From a checkpoint of a small transformer trained on Wikipedia: 10 layers, tied embeddings.
Each number is 50 + 15 x the weight over its row's rms, rounded and kept within 0 to 99. Layers, rows and columns count from 0. The size before them is the row's rms in percent of the matrix's.

# layer 7 MLP down, 448x2240, rms 0.0263, rows 254-341, columns 1520-1599
100:50 44 29 58 48 83 54 41 44 62 69 32 23 39 43 72 26 61 75 48 26 51 31 34 38 50 34 52 37 61 57 57 58 40 22 55 73 25 55 32 45 41 36 35 40 52 58 32 60 39 26 45 38 19 67 43 49 36 70 51 43 63 51 43 35 27 32 58 46 62 24 62 39 45 71 34 23 62 41 49
099:48 50 50 68 46 47 73 57 35 53 55 48 56 48 45 54 12 43 56 52 61 52 49 50 69 57 45 64 24 26 43 40 63 55 37 78 37 40 56 55 59 21 40 37 26 47 59 58 53 59 41 43 55 58 50 44 33 58 40 48 44 58 53 55 57 57 37 58 40 21 43 75 60 44 41 41 71 57 55 25
100:27 75 48 08 19 40 56 22 39 58 44 59 54 73 42 55 71 29 54 49 51 73 78 70 44 53 44 18 49 54 42 18 49 43 47 15 37 42 46 64 59 75 56 41 34 49 46 41 53 39 82 48 18 51 61 47 39 29 45 49 80 72 49 52 55 37 47 57 52 59 76 29 67 53 35 50 25 49 32 35
096:15 40 43 80 45 36 66 39 45 70 41 64 53 46 35 72 69 36 69 41 48 53 26 65 48 78 48 29 56 76 28 73 33 42 70 51 08 57 32 54 83 58 47 64 43 49 50 51 35 54 55 73 39 74 29 49 60 61 49 85 91 34 59 69 94 44 39 43 38 57 65 75 51 53 50 39 50 46 45 49
099:20 38 49 42 46 56 42 67 56 61 50 57 55 39 40 53 57 30 59 50 78 45 44 43 47 29 44 26 43 46 49 40 46 44 42 49 62 16 60 33 39 66 21 31 77 71 57 47 48 56 47 50 46 37 34 65 59 22 63 65 60 44 43 78 56 52 53 22 49 53 40 68 46 46 51 48 61 20 61 47
102:62 65 55 24 67 66 70 55 69 68 39 25 31 60 31 47 44 46 40 60 51 66 64 73 49 45 26 30 64 68 61 43 62 42 43 37 61 44 35 41 29 44 55 75 32 19 24 66 43 32 24 35 57 42 47 55 50 51 28 23 41 61 47 71 51 32 56 64 58 56 64 54 59 51 35 51 33 64 19 42
100:45 83 64 63 70 36 62 43 49 55 59 54 46 41 59 69 54 63 50 46 64 47 50 44 41 43 59 49 66 64 42 58 77 32 28 34 71 43 41 66 46 65 49 38 62 21 61 28 39 34 59 54 24 73 80 75 56 35 62 43 22 33 63 19 63 14 48 22 63 34 29 53 40 64 42 45 33 32 71 55
100:33 60 59 59 51 39 38 66 75 69 54 58 29 31 45 61 42 37 47 57 47 43 30 60 58 38 24 76 57 45 53 31 66 33 43 49 54 20 53 56 55 62 38 59 59 35 65 49 57 35 71 62 77 56 61 60 54 39 31 46 45 47 41 56 69 64 45 59 73 31 46 55 56 60 84 41 44 66 53 34
099:60 38 46 29 55 38 45 35 48 59 39 26 40 69 53 92 45 59 59 47 80 47 59 61 36 67 40 47 54 74 51 43 75 15 32 62 37 60 50 33 40 59 53 58 35 52 33 62 25 61 81 53 33 45 56 47 44 73 18 45 66 48 22 58 63 53 30 55 48 78 58 49 31 63 68 52 47 43 70 46
100:71 37 46 63 61 42 69 12 58 46 49 35 14 22 38 56 64 56 24 52 57 60 35 35 39 70 41 44 61 52 43 39 41 60 55 44 66 65 43 08 46 41 50 51 47 55 60 37 48 49 68 37 33 54 46 57 50 15 61 72 51 39 66 41 19 19 60 75 38 52 46 30 77 38 44 74 39 60 77 54
101:75 63 55 47 43 41 41 76 55 42 48 33 51 44 86 79 43 46 53 20 63 52 80 70 27 46 35 19 81 45 50 56 37 69 30 31 40 45 28 78 73 33 85 45 28 57 74 36 43 57 38 98 55 32 54 33 31 59 57 37 50 51 21 74 48 35 53 48 59 40 42 64 65 53 65 39 65 43 50 22
098:58 21 46 70 37 58 23 53 56 58 81 40 64 59 51 30 53 52 67 62 47 38 51 29 54 37 43 41 57 28 40 49 50 59 65 37 56 63 60 47 59 41 48 68 47 81 27 33 75 75 84 55 49 54 46 30 65 64 67 28 46 48 46 57 50 32 36 57 71 32 41 41 43 45 63 40 49 42 33 68
098:65 48 66 75 63 21 62 75 22 58 45 69 60 88 58 29 53 60 17 50 44 56 74 39 43 25 55 52 47 40 42 71 48 65 56 39 26 51 42 71 24 62 75 83 40 49 35 67 34 79 47 51 46 78 40 57 38 52 36 44 54 67 71 48 44 71 56 44 58 56 73 68 68 35 40 51 37 71 56 51
098:47 39 58 37 53 80 52 63 47 54 74 63 53 72 37 51 33 30 34 33 58 46 38 58 40 43 46 66 35 62 70 50 59 71 40 58 69 39 36 46 78 42 51 42 58 63 51 38 77 57 39 44 63 53 50 58 50 45 37 42 47 79 46 70 60 65 42 60 49 54 61 51 42 35 28 66 53 91 70 35
098:60 31 27 49 60 45 59 42 56 84 37 34 43 40 38 39 64 34 40 47 44 42 64 47 58 51 73 63 76 39 62 68 40 43 33 56 49 83 55 38 40 43 63 67 23 57 47 66 26 37 50 28 85 49 34 63 45 74 58 41 33 40 33 56 44 35 46 61 36 37 44 34 65 71 53 55 49 32 61 57
096:66 38 51 45 69 45 55 16 41 56 52 24 65 28 29 43 77 49 57 43 41 62 58 46 30 73 46 62 58 53 51 39 56 49 24 67 42 54 34 80 42 28 62 25 40 59 62 50 48 50 64 36 34 48 53 62 54 41 35 56 59 46 39 63 37 53 44 54 53 38 61 34 69 69 56 31 63 54 66 33
101:34 58 48 54 44 45 55 35 69 24 53 43 24 58 34 67 67 38 52 32 38 71 32 55 74 67 38 54 53 69 45 42 58 19 28 52 42 51 69 31 59 51 69 64 61 26 23 75 39 76 54 49 63 56 63 14 54 58 69 61 50 75 44 50 52 44 40 80 54 63 46 47 42 68 50 38 61 68 29 34
101:43 36 51 35 33 51 62 48 05 40 53 35 50 62 40 52 18 66 60 53 65 48 37 40 68 42 59 43 53 47 58 38 58 54 56 33 52 45 67 58 31 31 93 61 42 61 48 80 60 58 42 30 10 56 51 41 56 54 68 36 38 40 77 33 34 46 56 33 48 77 55 61 44 35 33 58 68 61 69 32
098:41 40 36 58 48 28 49 84 56 56 51 84 65 29 52 31 45 36 63 61 44 60 49 57 58 56 57 34 27 44 42 37 68 39 51 45 44 63 41 70 40 74 40 59 50 68 58 28 47 40 58 67 31 58 52 25 73 08 41 56 74 68 71 63 47 57 56 49 67 57 51 65 43 42 36 45 56 37 31 68
095:52 32 33 55 34 73 49 53 51 71 66 64 46 50 86 40 58 35 34 70 46 45 63 87 31 44 30 70 70 77 77 54 03 55 48 55 32 61 28 40 78 35 58 66 64 58 80 56 50 57 36 43 37 33 50 21 49 08 48 13 62 65 54 56 39 39 45 34 38 34 49 59 59 45 55 47 96 53 30 63
103:43 50 72 60 41 35 71 43 35 39 53 58 67 56 46 32 83 50 67 45 61 34 60 36 37 68 65 58 30 38 46 84 39 43 35 39 52 63 44 36 64 44 63 44 44 63 68 67 45 54 50 25 42 57 52 88 55 56 72 57 43 54 45 34 43 84 65 25 08 54 25 53 40 64 37 27 44 36 39 57
104:43 55 27 46 52 29 65 36 45 23 36 22 45 70 76 56 61 44 24 70 41 53 00 16 72 53 30 36 47 60 29 37 48 42 50 70 44 32 72 62 60 38 70 55 47 78 34 62 31 51 61 50 51 39 42 41 51 34 56 62 52 44 33 76 47 32 22 66 27 50 50 37 57 61 29 38 59 61 77 09
100:71 68 47 64 29 51 66 54 42 58 65 55 75 57 43 47 31 46 41 59 46 45 37 30 33 65 46 40 33 65 49 58 49 43 43 64 53 46 27 52 52 24 72 79 27 30 63 30 53 41 34 42 32 40 41 58 38 45 57 64 62 45 69 57 54 27 46 64 42 76 64 79 48 54 31 48 45 40 61 60
098:50 26 53 21 61 99 18 44 36 24 65 59 34 62 49 34 57 52 71 47 55 51 35 46 47 51 35 56 62 46 47 27 59 82 66 71 93 37 86 47 39 48 55 40 60 42 85 53 50 63 55 43 84 50 11 34 57 59 37 42 63 51 55 42 54 41 24 76 63 54 65 53 23 34 72 36 60 43 50 50
097:56 48 48 50 41 49 34 44 27 63 47 51 57 50 55 38 44 68 50 76 77 31 44 62 90 36 65 59 52 52 55 45 66 67 21 61 36 41 59 55 46 46 42 55 48 69 63 43 59 42 53 59 42 40 76 42 31 16 66 43 61 37 70 63 41 42 45 70 69 41 18 60 59 39 40 56 54 43 62 56
099:53 43 40 55 52 46 54 59 50 51 50 39 47 40 60 80 59 69 34 34 56 51 31 69 43 34 54 17 46 44 55 58 13 40 55 71 48 31 55 30 63 39 46 55 51 56 49 18 47 56 18 31 63 57 35 52 57 30 45 63 41 44 43 37 32 63 55 59 55 53 54 35 48 32 60 48 49 49 60 67
101:74 62 46 40 31 47 46 47 63 59 46 69 33 33 38 70 54 55 61 68 32 46 52 52 39 75 76 45 40 51 28 34 42 54 67 36 36 53 77 34 43 56 48 58 53 70 49 73 37 70 26 87 47 46 69 64 41 30 46 26 54 70 44 42 45 67 43 26 69 60 30 49 41 54 35 53 35 72 59 63
102:36 38 58 74 24 29 59 45 43 64 29 53 54 62 74 49 54 69 47 58 58 54 22 52 74 41 44 48 68 08 37 20 55 80 53 56 41 53 47 37 66 41 50 54 52 28 29 47 77 38 35 65 59 58 22 21 75 62 52 58 53 30 45 71 75 55 14 60 35 57 35 33 47 41 59 60 28 29 56 63
098:55 67 48 80 61 43 35 56 42 52 59 44 66 77 57 74 61 40 79 77 33 36 47 49 76 50 47 32 27 46 55 42 61 49 43 45 41 31 45 63 38 53 68 62 46 51 42 46 07 47 47 66 67 54 61 53 57 58 48 41 70 30 35 52 46 61 60 38 31 47 55 61 59 48 54 90 61 60 30 60
097:34 41 54 29 45 73 56 48 51 47 62 45 56 48 54 59 36 35 33 62 18 48 28 64 48 54 44 45 40 60 53 47 57 35 37 33 41 46 37 62 65 50 54 62 53 33 21 86 47 48 57 40 55 63 75 65 38 66 52 76 69 36 34 31 45 38 78 61 48 56 38 61 71 58 41 78 44 25 62 43
098:36 70 42 22 65 41 58 63 46 68 61 30 28 59 57 57 42 42 48 36 68 48 75 70 66 68 30 48 36 39 44 57 31 64 49 50 09 71 53 41 48 46 33 54 68 41 48 53 69 39 50 75 65 65 54 58 25 55 56 86 45 48 66 37 37 51 23 61 45 52 63 29 58 43 48 43 65 18 70 68
104:48 36 51 42 51 37 43 56 59 46 40 71 51 47 43 15 51 72 70 53 47 38 54 27 33 67 80 72 23 33 30 15 53 37 68 66 27 65 32 69 50 51 36 35 51 27 58 55 80 69 57 48 25 49 67 59 74 67 57 67 70 48 70 26 69 56 32 68 47 48 72 37 59 39 28 68 73 41 62 48
102:89 79 59 40 33 55 65 46 27 63 56 76 70 84 29 56 50 56 48 55 46 62 67 56 36 79 83 51 30 46 16 51 63 50 28 42 50 49 55 51 63 61 43 46 39 69 30 49 75 55 70 25 56 26 90 46 68 39 51 44 22 68 62 58 29 48 38 41 72 67 23 35 31 36 44 64 44 31 24 59
103:58 33 64 46 61 86 47 34 53 54 36 35 55 34 56 53 28 63 48 68 33 59 55 56 71 41 58 39 40 40 57 38 44 43 40 39 51 56 29 50 48 56 60 55 57 54 63 52 46 72 52 34 60 67 30 47 56 27 41 63 45 44 33 34 49 19 35 30 57 48 64 77 94 35 52 58 63 45 67 48
097:79 48 23 88 25 70 57 30 71 13 52 54 64 82 62 78 37 55 75 57 53 72 72 65 41 42 39 33 71 69 28 42 43 39 46 49 51 76 13 64 47 77 43 43 26 52 20 48 21 61 69 60 37 49 26 35 48 67 48 26 82 62 51 66 55 39 57 18 63 43 38 50 54 28 23 48 42 70 63 37
100:27 15 49 34 51 33 23 68 40 48 63 51 66 69 66 66 48 63 30 56 75 34 26 58 49 39 71 59 46 46 40 54 29 50 48 57 56 33 32 47 67 65 63 19 58 27 50 63 55 23 72 47 46 59 56 48 55 64 36 62 44 50 55 47 47 39 61 27 52 62 33 49 55 32 25 29 48 46 57 51
101:37 48 20 37 61 46 26 55 62 36 67 78 34 51 39 50 52 38 44 73 52 30 72 40 55 35 56 41 47 48 38 58 56 78 70 47 68 48 54 55 61 47 60 49 37 61 39 54 39 57 52 60 23 67 23 36 62 51 45 34 41 50 54 44 59 34 21 49 23 61 54 19 35 48 42 63 68 55 53 65
101:56 55 61 59 39 54 60 37 59 48 68 27 47 49 29 64 61 57 44 55 41 34 20 29 70 48 17 51 62 23 50 77 62 61 60 73 54 59 46 37 10 59 43 47 82 69 63 68 39 52 21 81 54 27 74 51 43 45 56 36 48 54 38 66 45 75 67 59 54 46 59 57 28 66 56 52 57 34 41 53
100:54 64 52 72 46 72 52 49 52 41 47 81 21 70 46 48 23 68 58 45 32 60 58 35 55 64 38 34 32 03 62 40 54 25 55 46 56 58 58 61 04 53 35 61 62 47 42 67 61 38 32 33 35 55 43 37 66 57 30 54 50 73 46 47 09 46 23 77 77 72 59 42 44 32 29 55 34 71 19 78
105:78 73 35 58 20 45 28 38 33 51 41 33 50 60 54 53 58 32 33 40 71 37 74 44 15 51 54 58 73 60 54 50 71 51 50 38 62 66 76 42 46 85 64 52 40 60 36 75 70 75 61 75 37 64 47 63 67 39 48 43 75 20 67 58 83 41 51 44 60 65 24 49 55 55 51 22 34 38 52 63
100:54 59 49 71 46 55 02 32 20 37 56 42 46 37 49 52 51 61 62 14 64 55 62 65 56 52 58 71 46 55 58 51 58 37 42 72 61 62 58 67 69 58 45 29 66 56 39 45 48 57 57 73 25 56 51 67 64 80 83 35 60 38 65 56 43 08 60 44 46 60 43 52 28 41 69 51 17 48 70 30
098:27 52 45 33 42 37 41 30 64 69 22 57 32 58 60 97 55 47 37 49 29 40 40 58 45 65 55 69 47 59 29 56 64 45 58 49 29 56 77 70 68 34 46 62 36 41 29 54 48 52 37 76 50 35 41 61 46 42 50 68 49 38 82 76 68 34 71 66 46 57 40 63 46 12 34 48 36 29 46 28
100:33 78 66 27 41 59 43 64 52 48 67 47 46 23 57 50 68 42 56 35 58 50 45 43 59 00 57 63 39 05 31 43 85 50 51 47 27 72 44 40 66 59 70 81 43 53 52 45 34 63 46 53 68 53 45 48 47 47 69 55 58 60 63 57 31 50 61 83 60 36 51 32 50 59 51 47 40 03 44 33
101:42 61 53 66 56 55 39 53 69 47 25 40 38 47 84 53 67 68 20 39 63 35 60 41 51 43 42 93 69 57 57 34 55 37 71 69 33 48 35 69 19 34 65 51 52 39 35 51 53 53 69 51 77 36 49 60 57 48 53 35 44 71 46 27 35 48 45 45 51 11 64 58 62 72 65 71 29 42 24 63
100:70 44 51 58 30 70 49 34 42 37 70 51 63 36 52 84 49 58 59 39 50 73 40 63 49 45 49 61 50 53 51 67 52 58 57 25 42 37 71 54 42 31 56 24 32 48 62 52 55 47 20 56 87 24 97 39 51 41 43 51 43 59 59 42 44 38 46 64 65 46 23 66 68 43 25 40 53 35 31 25
101:36 60 86 42 31 34 68 50 42 16 31 63 33 47 48 30 34 39 58 59 65 60 23 23 37 55 59 68 60 20 47 60 31 40 47 50 36 45 58 23 29 37 19 15 59 44 47 49 58 47 72 66 49 46 45 32 54 64 64 76 27 34 55 50 56 29 44 45 18 76 63 65 72 72 58 55 27 43 63 40
102:61 40 47 49 50 67 37 37 60 31 46 47 33 61 18 30 38 53 55 40 52 65 31 60 47 50 57 54 56 10 21 67 25 34 50 64 33 25 72 34 62 52 50 45 49 46 70 57 25 62 20 69 40 74 38 60 33 60 43 52 53 64 56 08 57 27 49 47 48 57 50 46 58 48 37 44 48 60 45 43
102:35 34 38 59 31 51 46 35 57 67 45 48 46 69 32 58 74 58 49 60 81 74 52 33 48 30 80 39 36 47 57 28 38 45 58 28 54 39 50 73 67 32 53 48 68 24 59 66 70 39 59 59 47 65 73 63 35 22 46 54 89 62 37 43 65 74 63 49 50 49 49 48 52 59 48 17 43 64 46 34
098:59 42 48 71 33 43 42 63 62 36 61 20 47 62 74 44 55 33 78 45 24 47 59 52 45 60 71 70 84 39 57 67 34 48 59 42 39 14 65 54 59 48 44 63 44 52 22 48 25 33 43 60 52 66 60 46 37 52 57 60 51 49 55 56 44 39 57 40 43 32 73 42 45 54 65 48 47 12 76 69
097:49 40 64 63 45 44 36 43 49 37 76 35 56 50 54 31 40 33 50 23 56 53 66 39 41 28 29 58 32 26 37 66 57 56 43 87 21 58 36 32 60 34 61 64 32 49 47 41 45 31 30 39 61 47 30 49 57 44 65 55 56 47 78 58 61 12 52 56 68 40 78 73 38 39 43 36 51 62 36 70
098:74 30 58 47 62 65 51 78 58 54 52 49 60 49 72 40 58 62 39 17 55 84 59 26 30 42 60 42 74 40 69 39 50 22 46 53 45 37 58 79 31 52 57 39 53 53 39 55 71 70 52 36 47 41 77 51 48 38 31 33 58 56 55 18 64 42 52 58 71 67 69 44 32 43 86 47 77 42 79 52
103:37 54 60 76 61 78 63 62 48 69 68 46 62 75 48 61 37 53 73 67 46 67 52 50 29 42 40 41 76 74 53 04 28 53 64 38 82 42 47 50 44 54 23 38 46 54 55 49 46 41 76 45 42 42 39 37 23 55 68 55 41 30 58 74 64 25 40 57 58 76 40 51 22 57 20 67 93 37 56 19
154:55 40 29 37 67 58 59 39 65 48 46 72 55 51 59 32 47 53 50 48 11 33 55 58 31 75 45 31 60 31 45 70 59 55 37 65 37 35 50 46 46 39 90 48 76 46 57 59 32 36 61 57 67 43 47 40 49 40 48 58 51 44 40 31 58 65 61 51 74 33 51 60 51 39 31 56 34 73 66 71
098:45 51 53 92 46 66 53 58 49 03 17 65 48 83 66 43 34 40 50 26 53 33 50 36 55 50 56 31 63 79 56 12 55 38 52 72 62 50 50 45 22 33 49 44 63 82 45 46 64 42 66 58 90 42 59 64 54 34 44 36 43 22 32 42 59 57 28 32 59 15 26 24 54 59 57 48 34 67 46 62
102:58 76 38 48 76 48 67 59 29 50 58 17 45 57 30 26 20 60 73 41 59 27 43 61 65 47 51 59 85 61 37 16 26 45 63 57 23 56 60 34 34 45 68 59 53 51 30 29 35 44 28 65 40 42 44 60 54 46 54 61 42 61 50 54 51 24 46 75 26 54 50 43 53 58 41 71 63 58 23 57
099:31 55 46 46 40 59 38 56 39 18 55 57 54 20 47 39 61 51 24 57 45 35 33 60 37 55 61 39 44 60 40 22 51 36 39 44 47 60 73 57 34 53 53 44 53 20 36 58 33 30 76 66 55 53 54 61 73 33 63 57 55 39 56 46 48 45 42 31 70 49 36 77 54 49 51 43 57 80 51 49
100:63 71 53 64 48 45 68 65 36 36 39 46 69 57 38 40 32 42 54 60 57 31 38 78 72 84 29 72 77 49 46 62 62 66 47 54 67 47 40 54 42 59 62 59 44 68 49 39 60 45 38 45 56 37 68 56 81 38 49 31 31 42 35 60 70 57 51 44 75 52 33 39 60 37 56 46 49 32 44 58
099:61 52 66 47 57 31 48 68 48 58 65 65 61 51 52 62 70 59 72 48 35 62 29 38 33 65 56 35 60 27 67 29 72 63 61 65 57 55 32 28 85 77 60 28 63 57 71 54 32 32 62 52 52 51 71 40 60 38 45 34 52 48 61 68 48 54 30 46 64 76 53 29 30 39 35 55 26 80 45 43
103:41 40 48 67 37 79 56 60 38 57 45 43 61 52 23 44 46 49 50 34 64 68 40 36 71 55 27 26 46 33 22 62 52 32 63 67 69 58 40 50 35 45 43 53 42 54 58 31 56 50 42 58 60 49 41 22 22 49 81 15 50 60 36 55 57 66 67 30 62 49 58 62 55 58 63 16 49 38 42 29
099:38 35 57 54 45 53 35 40 52 76 61 45 38 71 53 71 40 53 51 32 53 57 46 41 56 53 67 65 31 69 17 05 30 19 43 49 41 54 58 42 47 35 53 56 36 71 61 35 23 39 62 57 51 33 43 64 93 59 57 49 50 48 67 38 44 53 42 49 32 45 64 80 41 49 46 20 87 38 68 67
102:43 46 85 51 46 48 32 24 67 42 61 59 56 56 42 37 32 40 35 72 33 62 28 43 58 47 47 74 35 09 59 39 59 56 48 66 51 46 60 18 62 68 43 57 50 44 51 56 32 52 44 36 76 42 61 49 69 58 43 53 56 45 34 53 29 71 19 31 64 71 39 68 43 52 37 77 73 49 83 53
098:74 47 58 74 09 33 41 33 52 58 48 18 60 43 83 69 42 61 46 35 50 49 82 50 70 41 57 55 43 46 48 45 46 54 69 22 39 28 34 25 49 53 65 34 67 56 37 61 53 80 64 53 71 32 62 48 72 41 37 46 51 61 50 86 66 57 55 63 27 14 52 35 51 54 51 64 49 58 68 58
099:61 54 43 66 74 61 62 30 58 23 60 41 52 46 52 52 39 56 41 61 48 59 42 62 56 56 54 63 62 47 46 54 74 63 77 37 47 39 57 66 62 25 34 48 49 51 37 67 48 17 45 54 61 41 47 40 52 69 40 52 55 34 47 74 50 42 72 83 35 35 56 43 42 48 47 09 43 67 64 67
099:51 30 71 63 41 74 36 41 64 64 42 40 50 42 70 66 44 44 49 53 76 39 40 26 62 19 80 51 60 30 81 59 51 45 79 56 40 65 33 51 37 47 27 48 49 50 26 74 70 65 15 75 67 68 53 32 57 52 50 28 58 61 60 24 38 56 37 20 29 40 42 41 51 65 53 17 63 81 64 30
096:45 87 30 54 46 56 44 73 27 65 54 54 67 66 38 27 50 25 39 64 59 44 68 65 41 58 38 14 53 71 50 66 38 52 30 63 55 45 46 26 54 63 38 88 40 80 86 49 64 59 55 62 48 39 25 31 69 59 40 78 24 29 47 24 64 51 22 61 41 32 44 41 49 49 45 57 59 40 62 56
102:45 32 41 44 60 62 86 41 26 62 54 45 60 43 74 42 78 67 34 18 62 45 42 55 48 48 65 40 62 71 38 39 54 28 59 56 74 71 48 50 21 34 33 55 60 38 58 59 63 55 28 55 56 56 30 59 54 48 64 80 37 62 43 38 64 69 68 36 48 56 60 48 35 43 37 53 24 47 59 60
096:47 42 37 66 63 70 45 36 35 12 41 38 61 62 60 55 54 68 62 35 50 58 64 67 77 30 52 26 50 60 67 54 77 31 38 27 55 41 49 45 50 75 65 23 51 43 58 44 12 52 81 12 39 47 59 45 38 70 71 60 33 37 54 45 41 60 15 50 59 43 22 37 23 50 54 51 73 49 44 39
100:76 55 09 49 29 46 29 41 58 52 36 65 22 62 32 31 64 34 38 66 24 66 36 56 51 68 51 72 31 50 49 39 50 20 51 49 51 44 32 55 71 41 26 52 46 30 51 16 34 65 45 37 43 24 56 54 69 34 46 42 46 59 30 35 56 47 25 16 60 45 32 45 36 32 35 36 40 73 47 53
099:46 81 61 74 34 71 38 47 50 42 41 57 44 55 38 76 52 52 49 57 35 27 48 42 55 50 66 40 43 74 41 29 62 50 56 72 24 39 80 58 49 45 39 46 57 48 36 14 75 38 75 60 40 40 21 39 55 69 62 51 73 26 46 36 68 48 31 70 67 51 34 41 52 58 53 51 35 30 63 57
100:55 76 87 42 56 40 25 69 78 24 87 43 55 67 44 51 57 51 68 59 73 35 27 40 49 56 42 59 47 38 46 53 43 55 46 65 33 32 74 47 48 37 58 43 68 62 76 39 23 45 54 25 76 83 66 85 17 57 36 56 69 40 54 29 23 53 38 27 60 39 70 49 44 48 46 40 16 51 48 53
100:72 42 36 59 52 35 67 55 58 78 35 39 77 41 48 38 60 46 51 34 43 81 53 53 27 03 63 33 44 54 28 37 54 40 33 50 47 37 40 40 63 81 71 64 26 60 60 43 39 38 46 46 59 54 71 73 35 58 70 44 22 40 73 55 58 32 36 37 74 53 52 36 27 46 56 56 23 29 57 21
099:52 56 51 71 58 42 73 47 40 69 53 29 31 24 22 36 66 55 73 36 41 35 66 40 16 76 30 43 73 43 61 73 66 57 38 58 64 52 57 45 44 28 30 57 39 75 35 55 54 37 62 44 57 45 53 41 61 63 22 69 28 50 36 74 40 36 57 41 40 36 39 51 30 41 43 63 58 48 46 61
100:38 47 62 49 80 40 15 24 60 45 56 55 83 68 37 38 37 66 31 46 79 62 64 57 26 91 59 77 49 47 70 49 60 43 51 61 71 27 44 77 52 47 49 30 64 57 76 59 38 54 62 41 57 35 62 58 69 39 46 41 30 48 36 60 71 00 34 39 45 43 76 40 30 65 62 84 69 62 49 31
095:42 28 64 58 60 57 47 59 43 71 55 38 63 57 75 59 47 53 28 62 42 36 69 59 17 24 75 31 25 46 47 70 41 53 65 50 41 82 34 36 47 32 41 14 42 57 28 75 57 52 61 55 49 52 46 66 56 45 58 22 80 56 33 47 42 55 57 76 44 49 70 58 43 64 49 50 54 97 85 21
100:33 49 81 57 59 51 41 52 34 37 61 08 84 67 40 56 29 53 78 57 67 38 56 47 61 66 43 71 60 65 79 60 54 56 46 47 70 48 50 45 46 43 51 60 47 48 48 64 43 52 41 35 54 56 52 67 59 52 56 49 60 28 60 43 47 51 21 51 58 46 43 48 43 50 45 59 50 61 75 37
101:69 54 43 67 43 46 45 24 79 63 37 45 72 88 55 70 39 63 84 48 39 52 61 22 92 61 36 66 51 36 33 76 24 45 29 50 33 64 57 30 24 51 68 35 57 41 71 55 48 41 44 70 54 56 35 14 34 35 27 65 41 32 47 41 33 75 39 49 78 48 57 48 31 77 52 39 64 47 65 71
101:09 63 67 31 58 40 53 38 43 56 62 53 51 55 76 42 37 54 58 33 61 26 40 70 37 39 35 34 55 17 57 45 80 59 58 50 60 25 46 35 32 39 41 44 45 34 72 44 52 13 45 22 68 55 52 50 61 48 70 56 56 38 72 23 79 69 46 75 66 42 58 38 51 59 69 54 36 55 55 48
099:70 54 27 27 51 53 59 59 24 60 31 36 84 45 19 46 48 50 63 42 36 43 55 52 67 55 44 64 49 77 40 48 32 41 77 40 40 16 12 60 71 54 57 45 63 65 39 61 45 68 41 47 30 65 17 46 83 49 50 30 69 54 77 75 41 52 58 64 58 32 46 44 38 52 36 53 48 58 58 49
104:63 53 29 63 71 24 60 54 37 66 49 58 29 34 45 60 82 31 27 44 68 36 38 63 42 43 60 73 29 45 50 44 41 45 41 42 49 33 45 56 65 73 74 72 34 48 31 49 68 48 59 33 35 88 51 45 45 53 53 42 19 66 60 37 68 25 49 66 49 74 55 27 33 52 55 45 28 27 55 65
100:36 46 57 57 76 46 43 31 47 73 42 30 35 71 43 50 51 56 79 65 63 58 41 75 49 43 59 72 61 52 40 23 51 41 41 74 56 53 47 90 79 66 77 68 51 59 39 16 74 44 59 52 47 52 61 57 34 33 44 50 22 49 62 39 26 75 71 60 43 66 37 63 49 55 31 54 24 50 41 12
101:57 65 56 95 41 66 48 54 33 16 69 53 41 49 52 45 46 26 42 48 44 52 43 22 46 49 50 44 51 56 84 72 59 49 56 48 58 46 62 48 37 40 15 30 54 65 41 72 45 33 35 46 59 37 57 38 46 58 51 39 37 48 84 38 68 48 52 44 42 25 51 83 48 67 82 58 54 39 55 57
100:46 50 47 73 45 49 77 31 59 10 37 36 35 40 43 77 48 45 42 53 48 43 46 59 46 31 41 45 49 39 33 45 74 43 58 50 50 64 45 42 42 46 39 62 29 25 45 52 39 83 37 62 76 50 66 39 61 85 51 36 52 35 75 61 32 66 69 62 39 70 52 42 48 54 63 51 39 64 36 32
099:61 71 84 58 75 45 58 53 79 39 58 62 68 58 66 30 24 26 58 28 60 44 75 44 75 45 44 55 48 53 46 42 55 37 52 61 55 54 47 49 50 45 83 58 44 63 56 65 41 59 22 38 58 49 33 67 23 53 40 39 35 44 67 51 50 72 59 61 49 43 49 48 69 43 75 49 37 65 63 57
098:56 50 57 52 68 47 71 77 35 43 72 60 53 66 22 47 60 86 42 54 48 39 57 29 34 58 58 42 45 32 35 51 63 79 35 64 58 41 45 82 39 78 30 54 29 74 75 40 69 50 26 43 76 36 44 74 56 49 11 29 36 34 32 58 30 56 66 43 29 50 49 57 54 84 45 40 41 67 54 38
100:60 54 47 52 55 47 57 50 48 32 76 54 63 51 59 36 60 49 79 35 66 39 41 43 76 76 42 38 52 32 49 56 45 41 52 56 37 64 22 32 30 45 56 34 67 67 41 41 56 53 71 44 35 54 39 53 68 52 44 62 81 40 17 56 27 56 68 54 53 31 59 59 40 57 71 71 69 34 45 59
099:26 63 47 53 49 49 44 45 53 80 64 35 46 28 61 48 47 49 44 91 60 35 78 39 61 53 36 67 70 42 48 65 76 56 51 60 54 37 44 44 59 26 71 41 87 66 66 28 40 47 47 47 33 44 57 49 52 39 69 66 38 59 75 51 50 31 49 47 59 50 53 48 53 12 28 46 57 55 36 53
102:41 72 60 66 40 45 34 43 44 37 75 66 37 70 66 72 70 39 62 53 52 37 16 33 15 56 34 84 49 62 29 40 58 46 57 55 41 31 57 63 57 39 36 36 61 54 44 67 75 51 78 58 62 49 53 41 65 43 24 44 52 79 22 56 38 61 42 51 71 49 39 27 45 65 27 43 82 88 27 45
100:58 42 34 46 35 55 60 70 71 43 33 52 47 63 39 62 41 48 63 70 55 43 42 51 72 64 79 44 55 45 65 74 78 52 39 50 68 67 65 36 40 28 45 63 40 57 48 39 33 25 40 68 75 33 52 42 33 74 33 50 52 46 53 58 38 42 68 78 32 47 44 76 76 49 47 27 53 48 31 29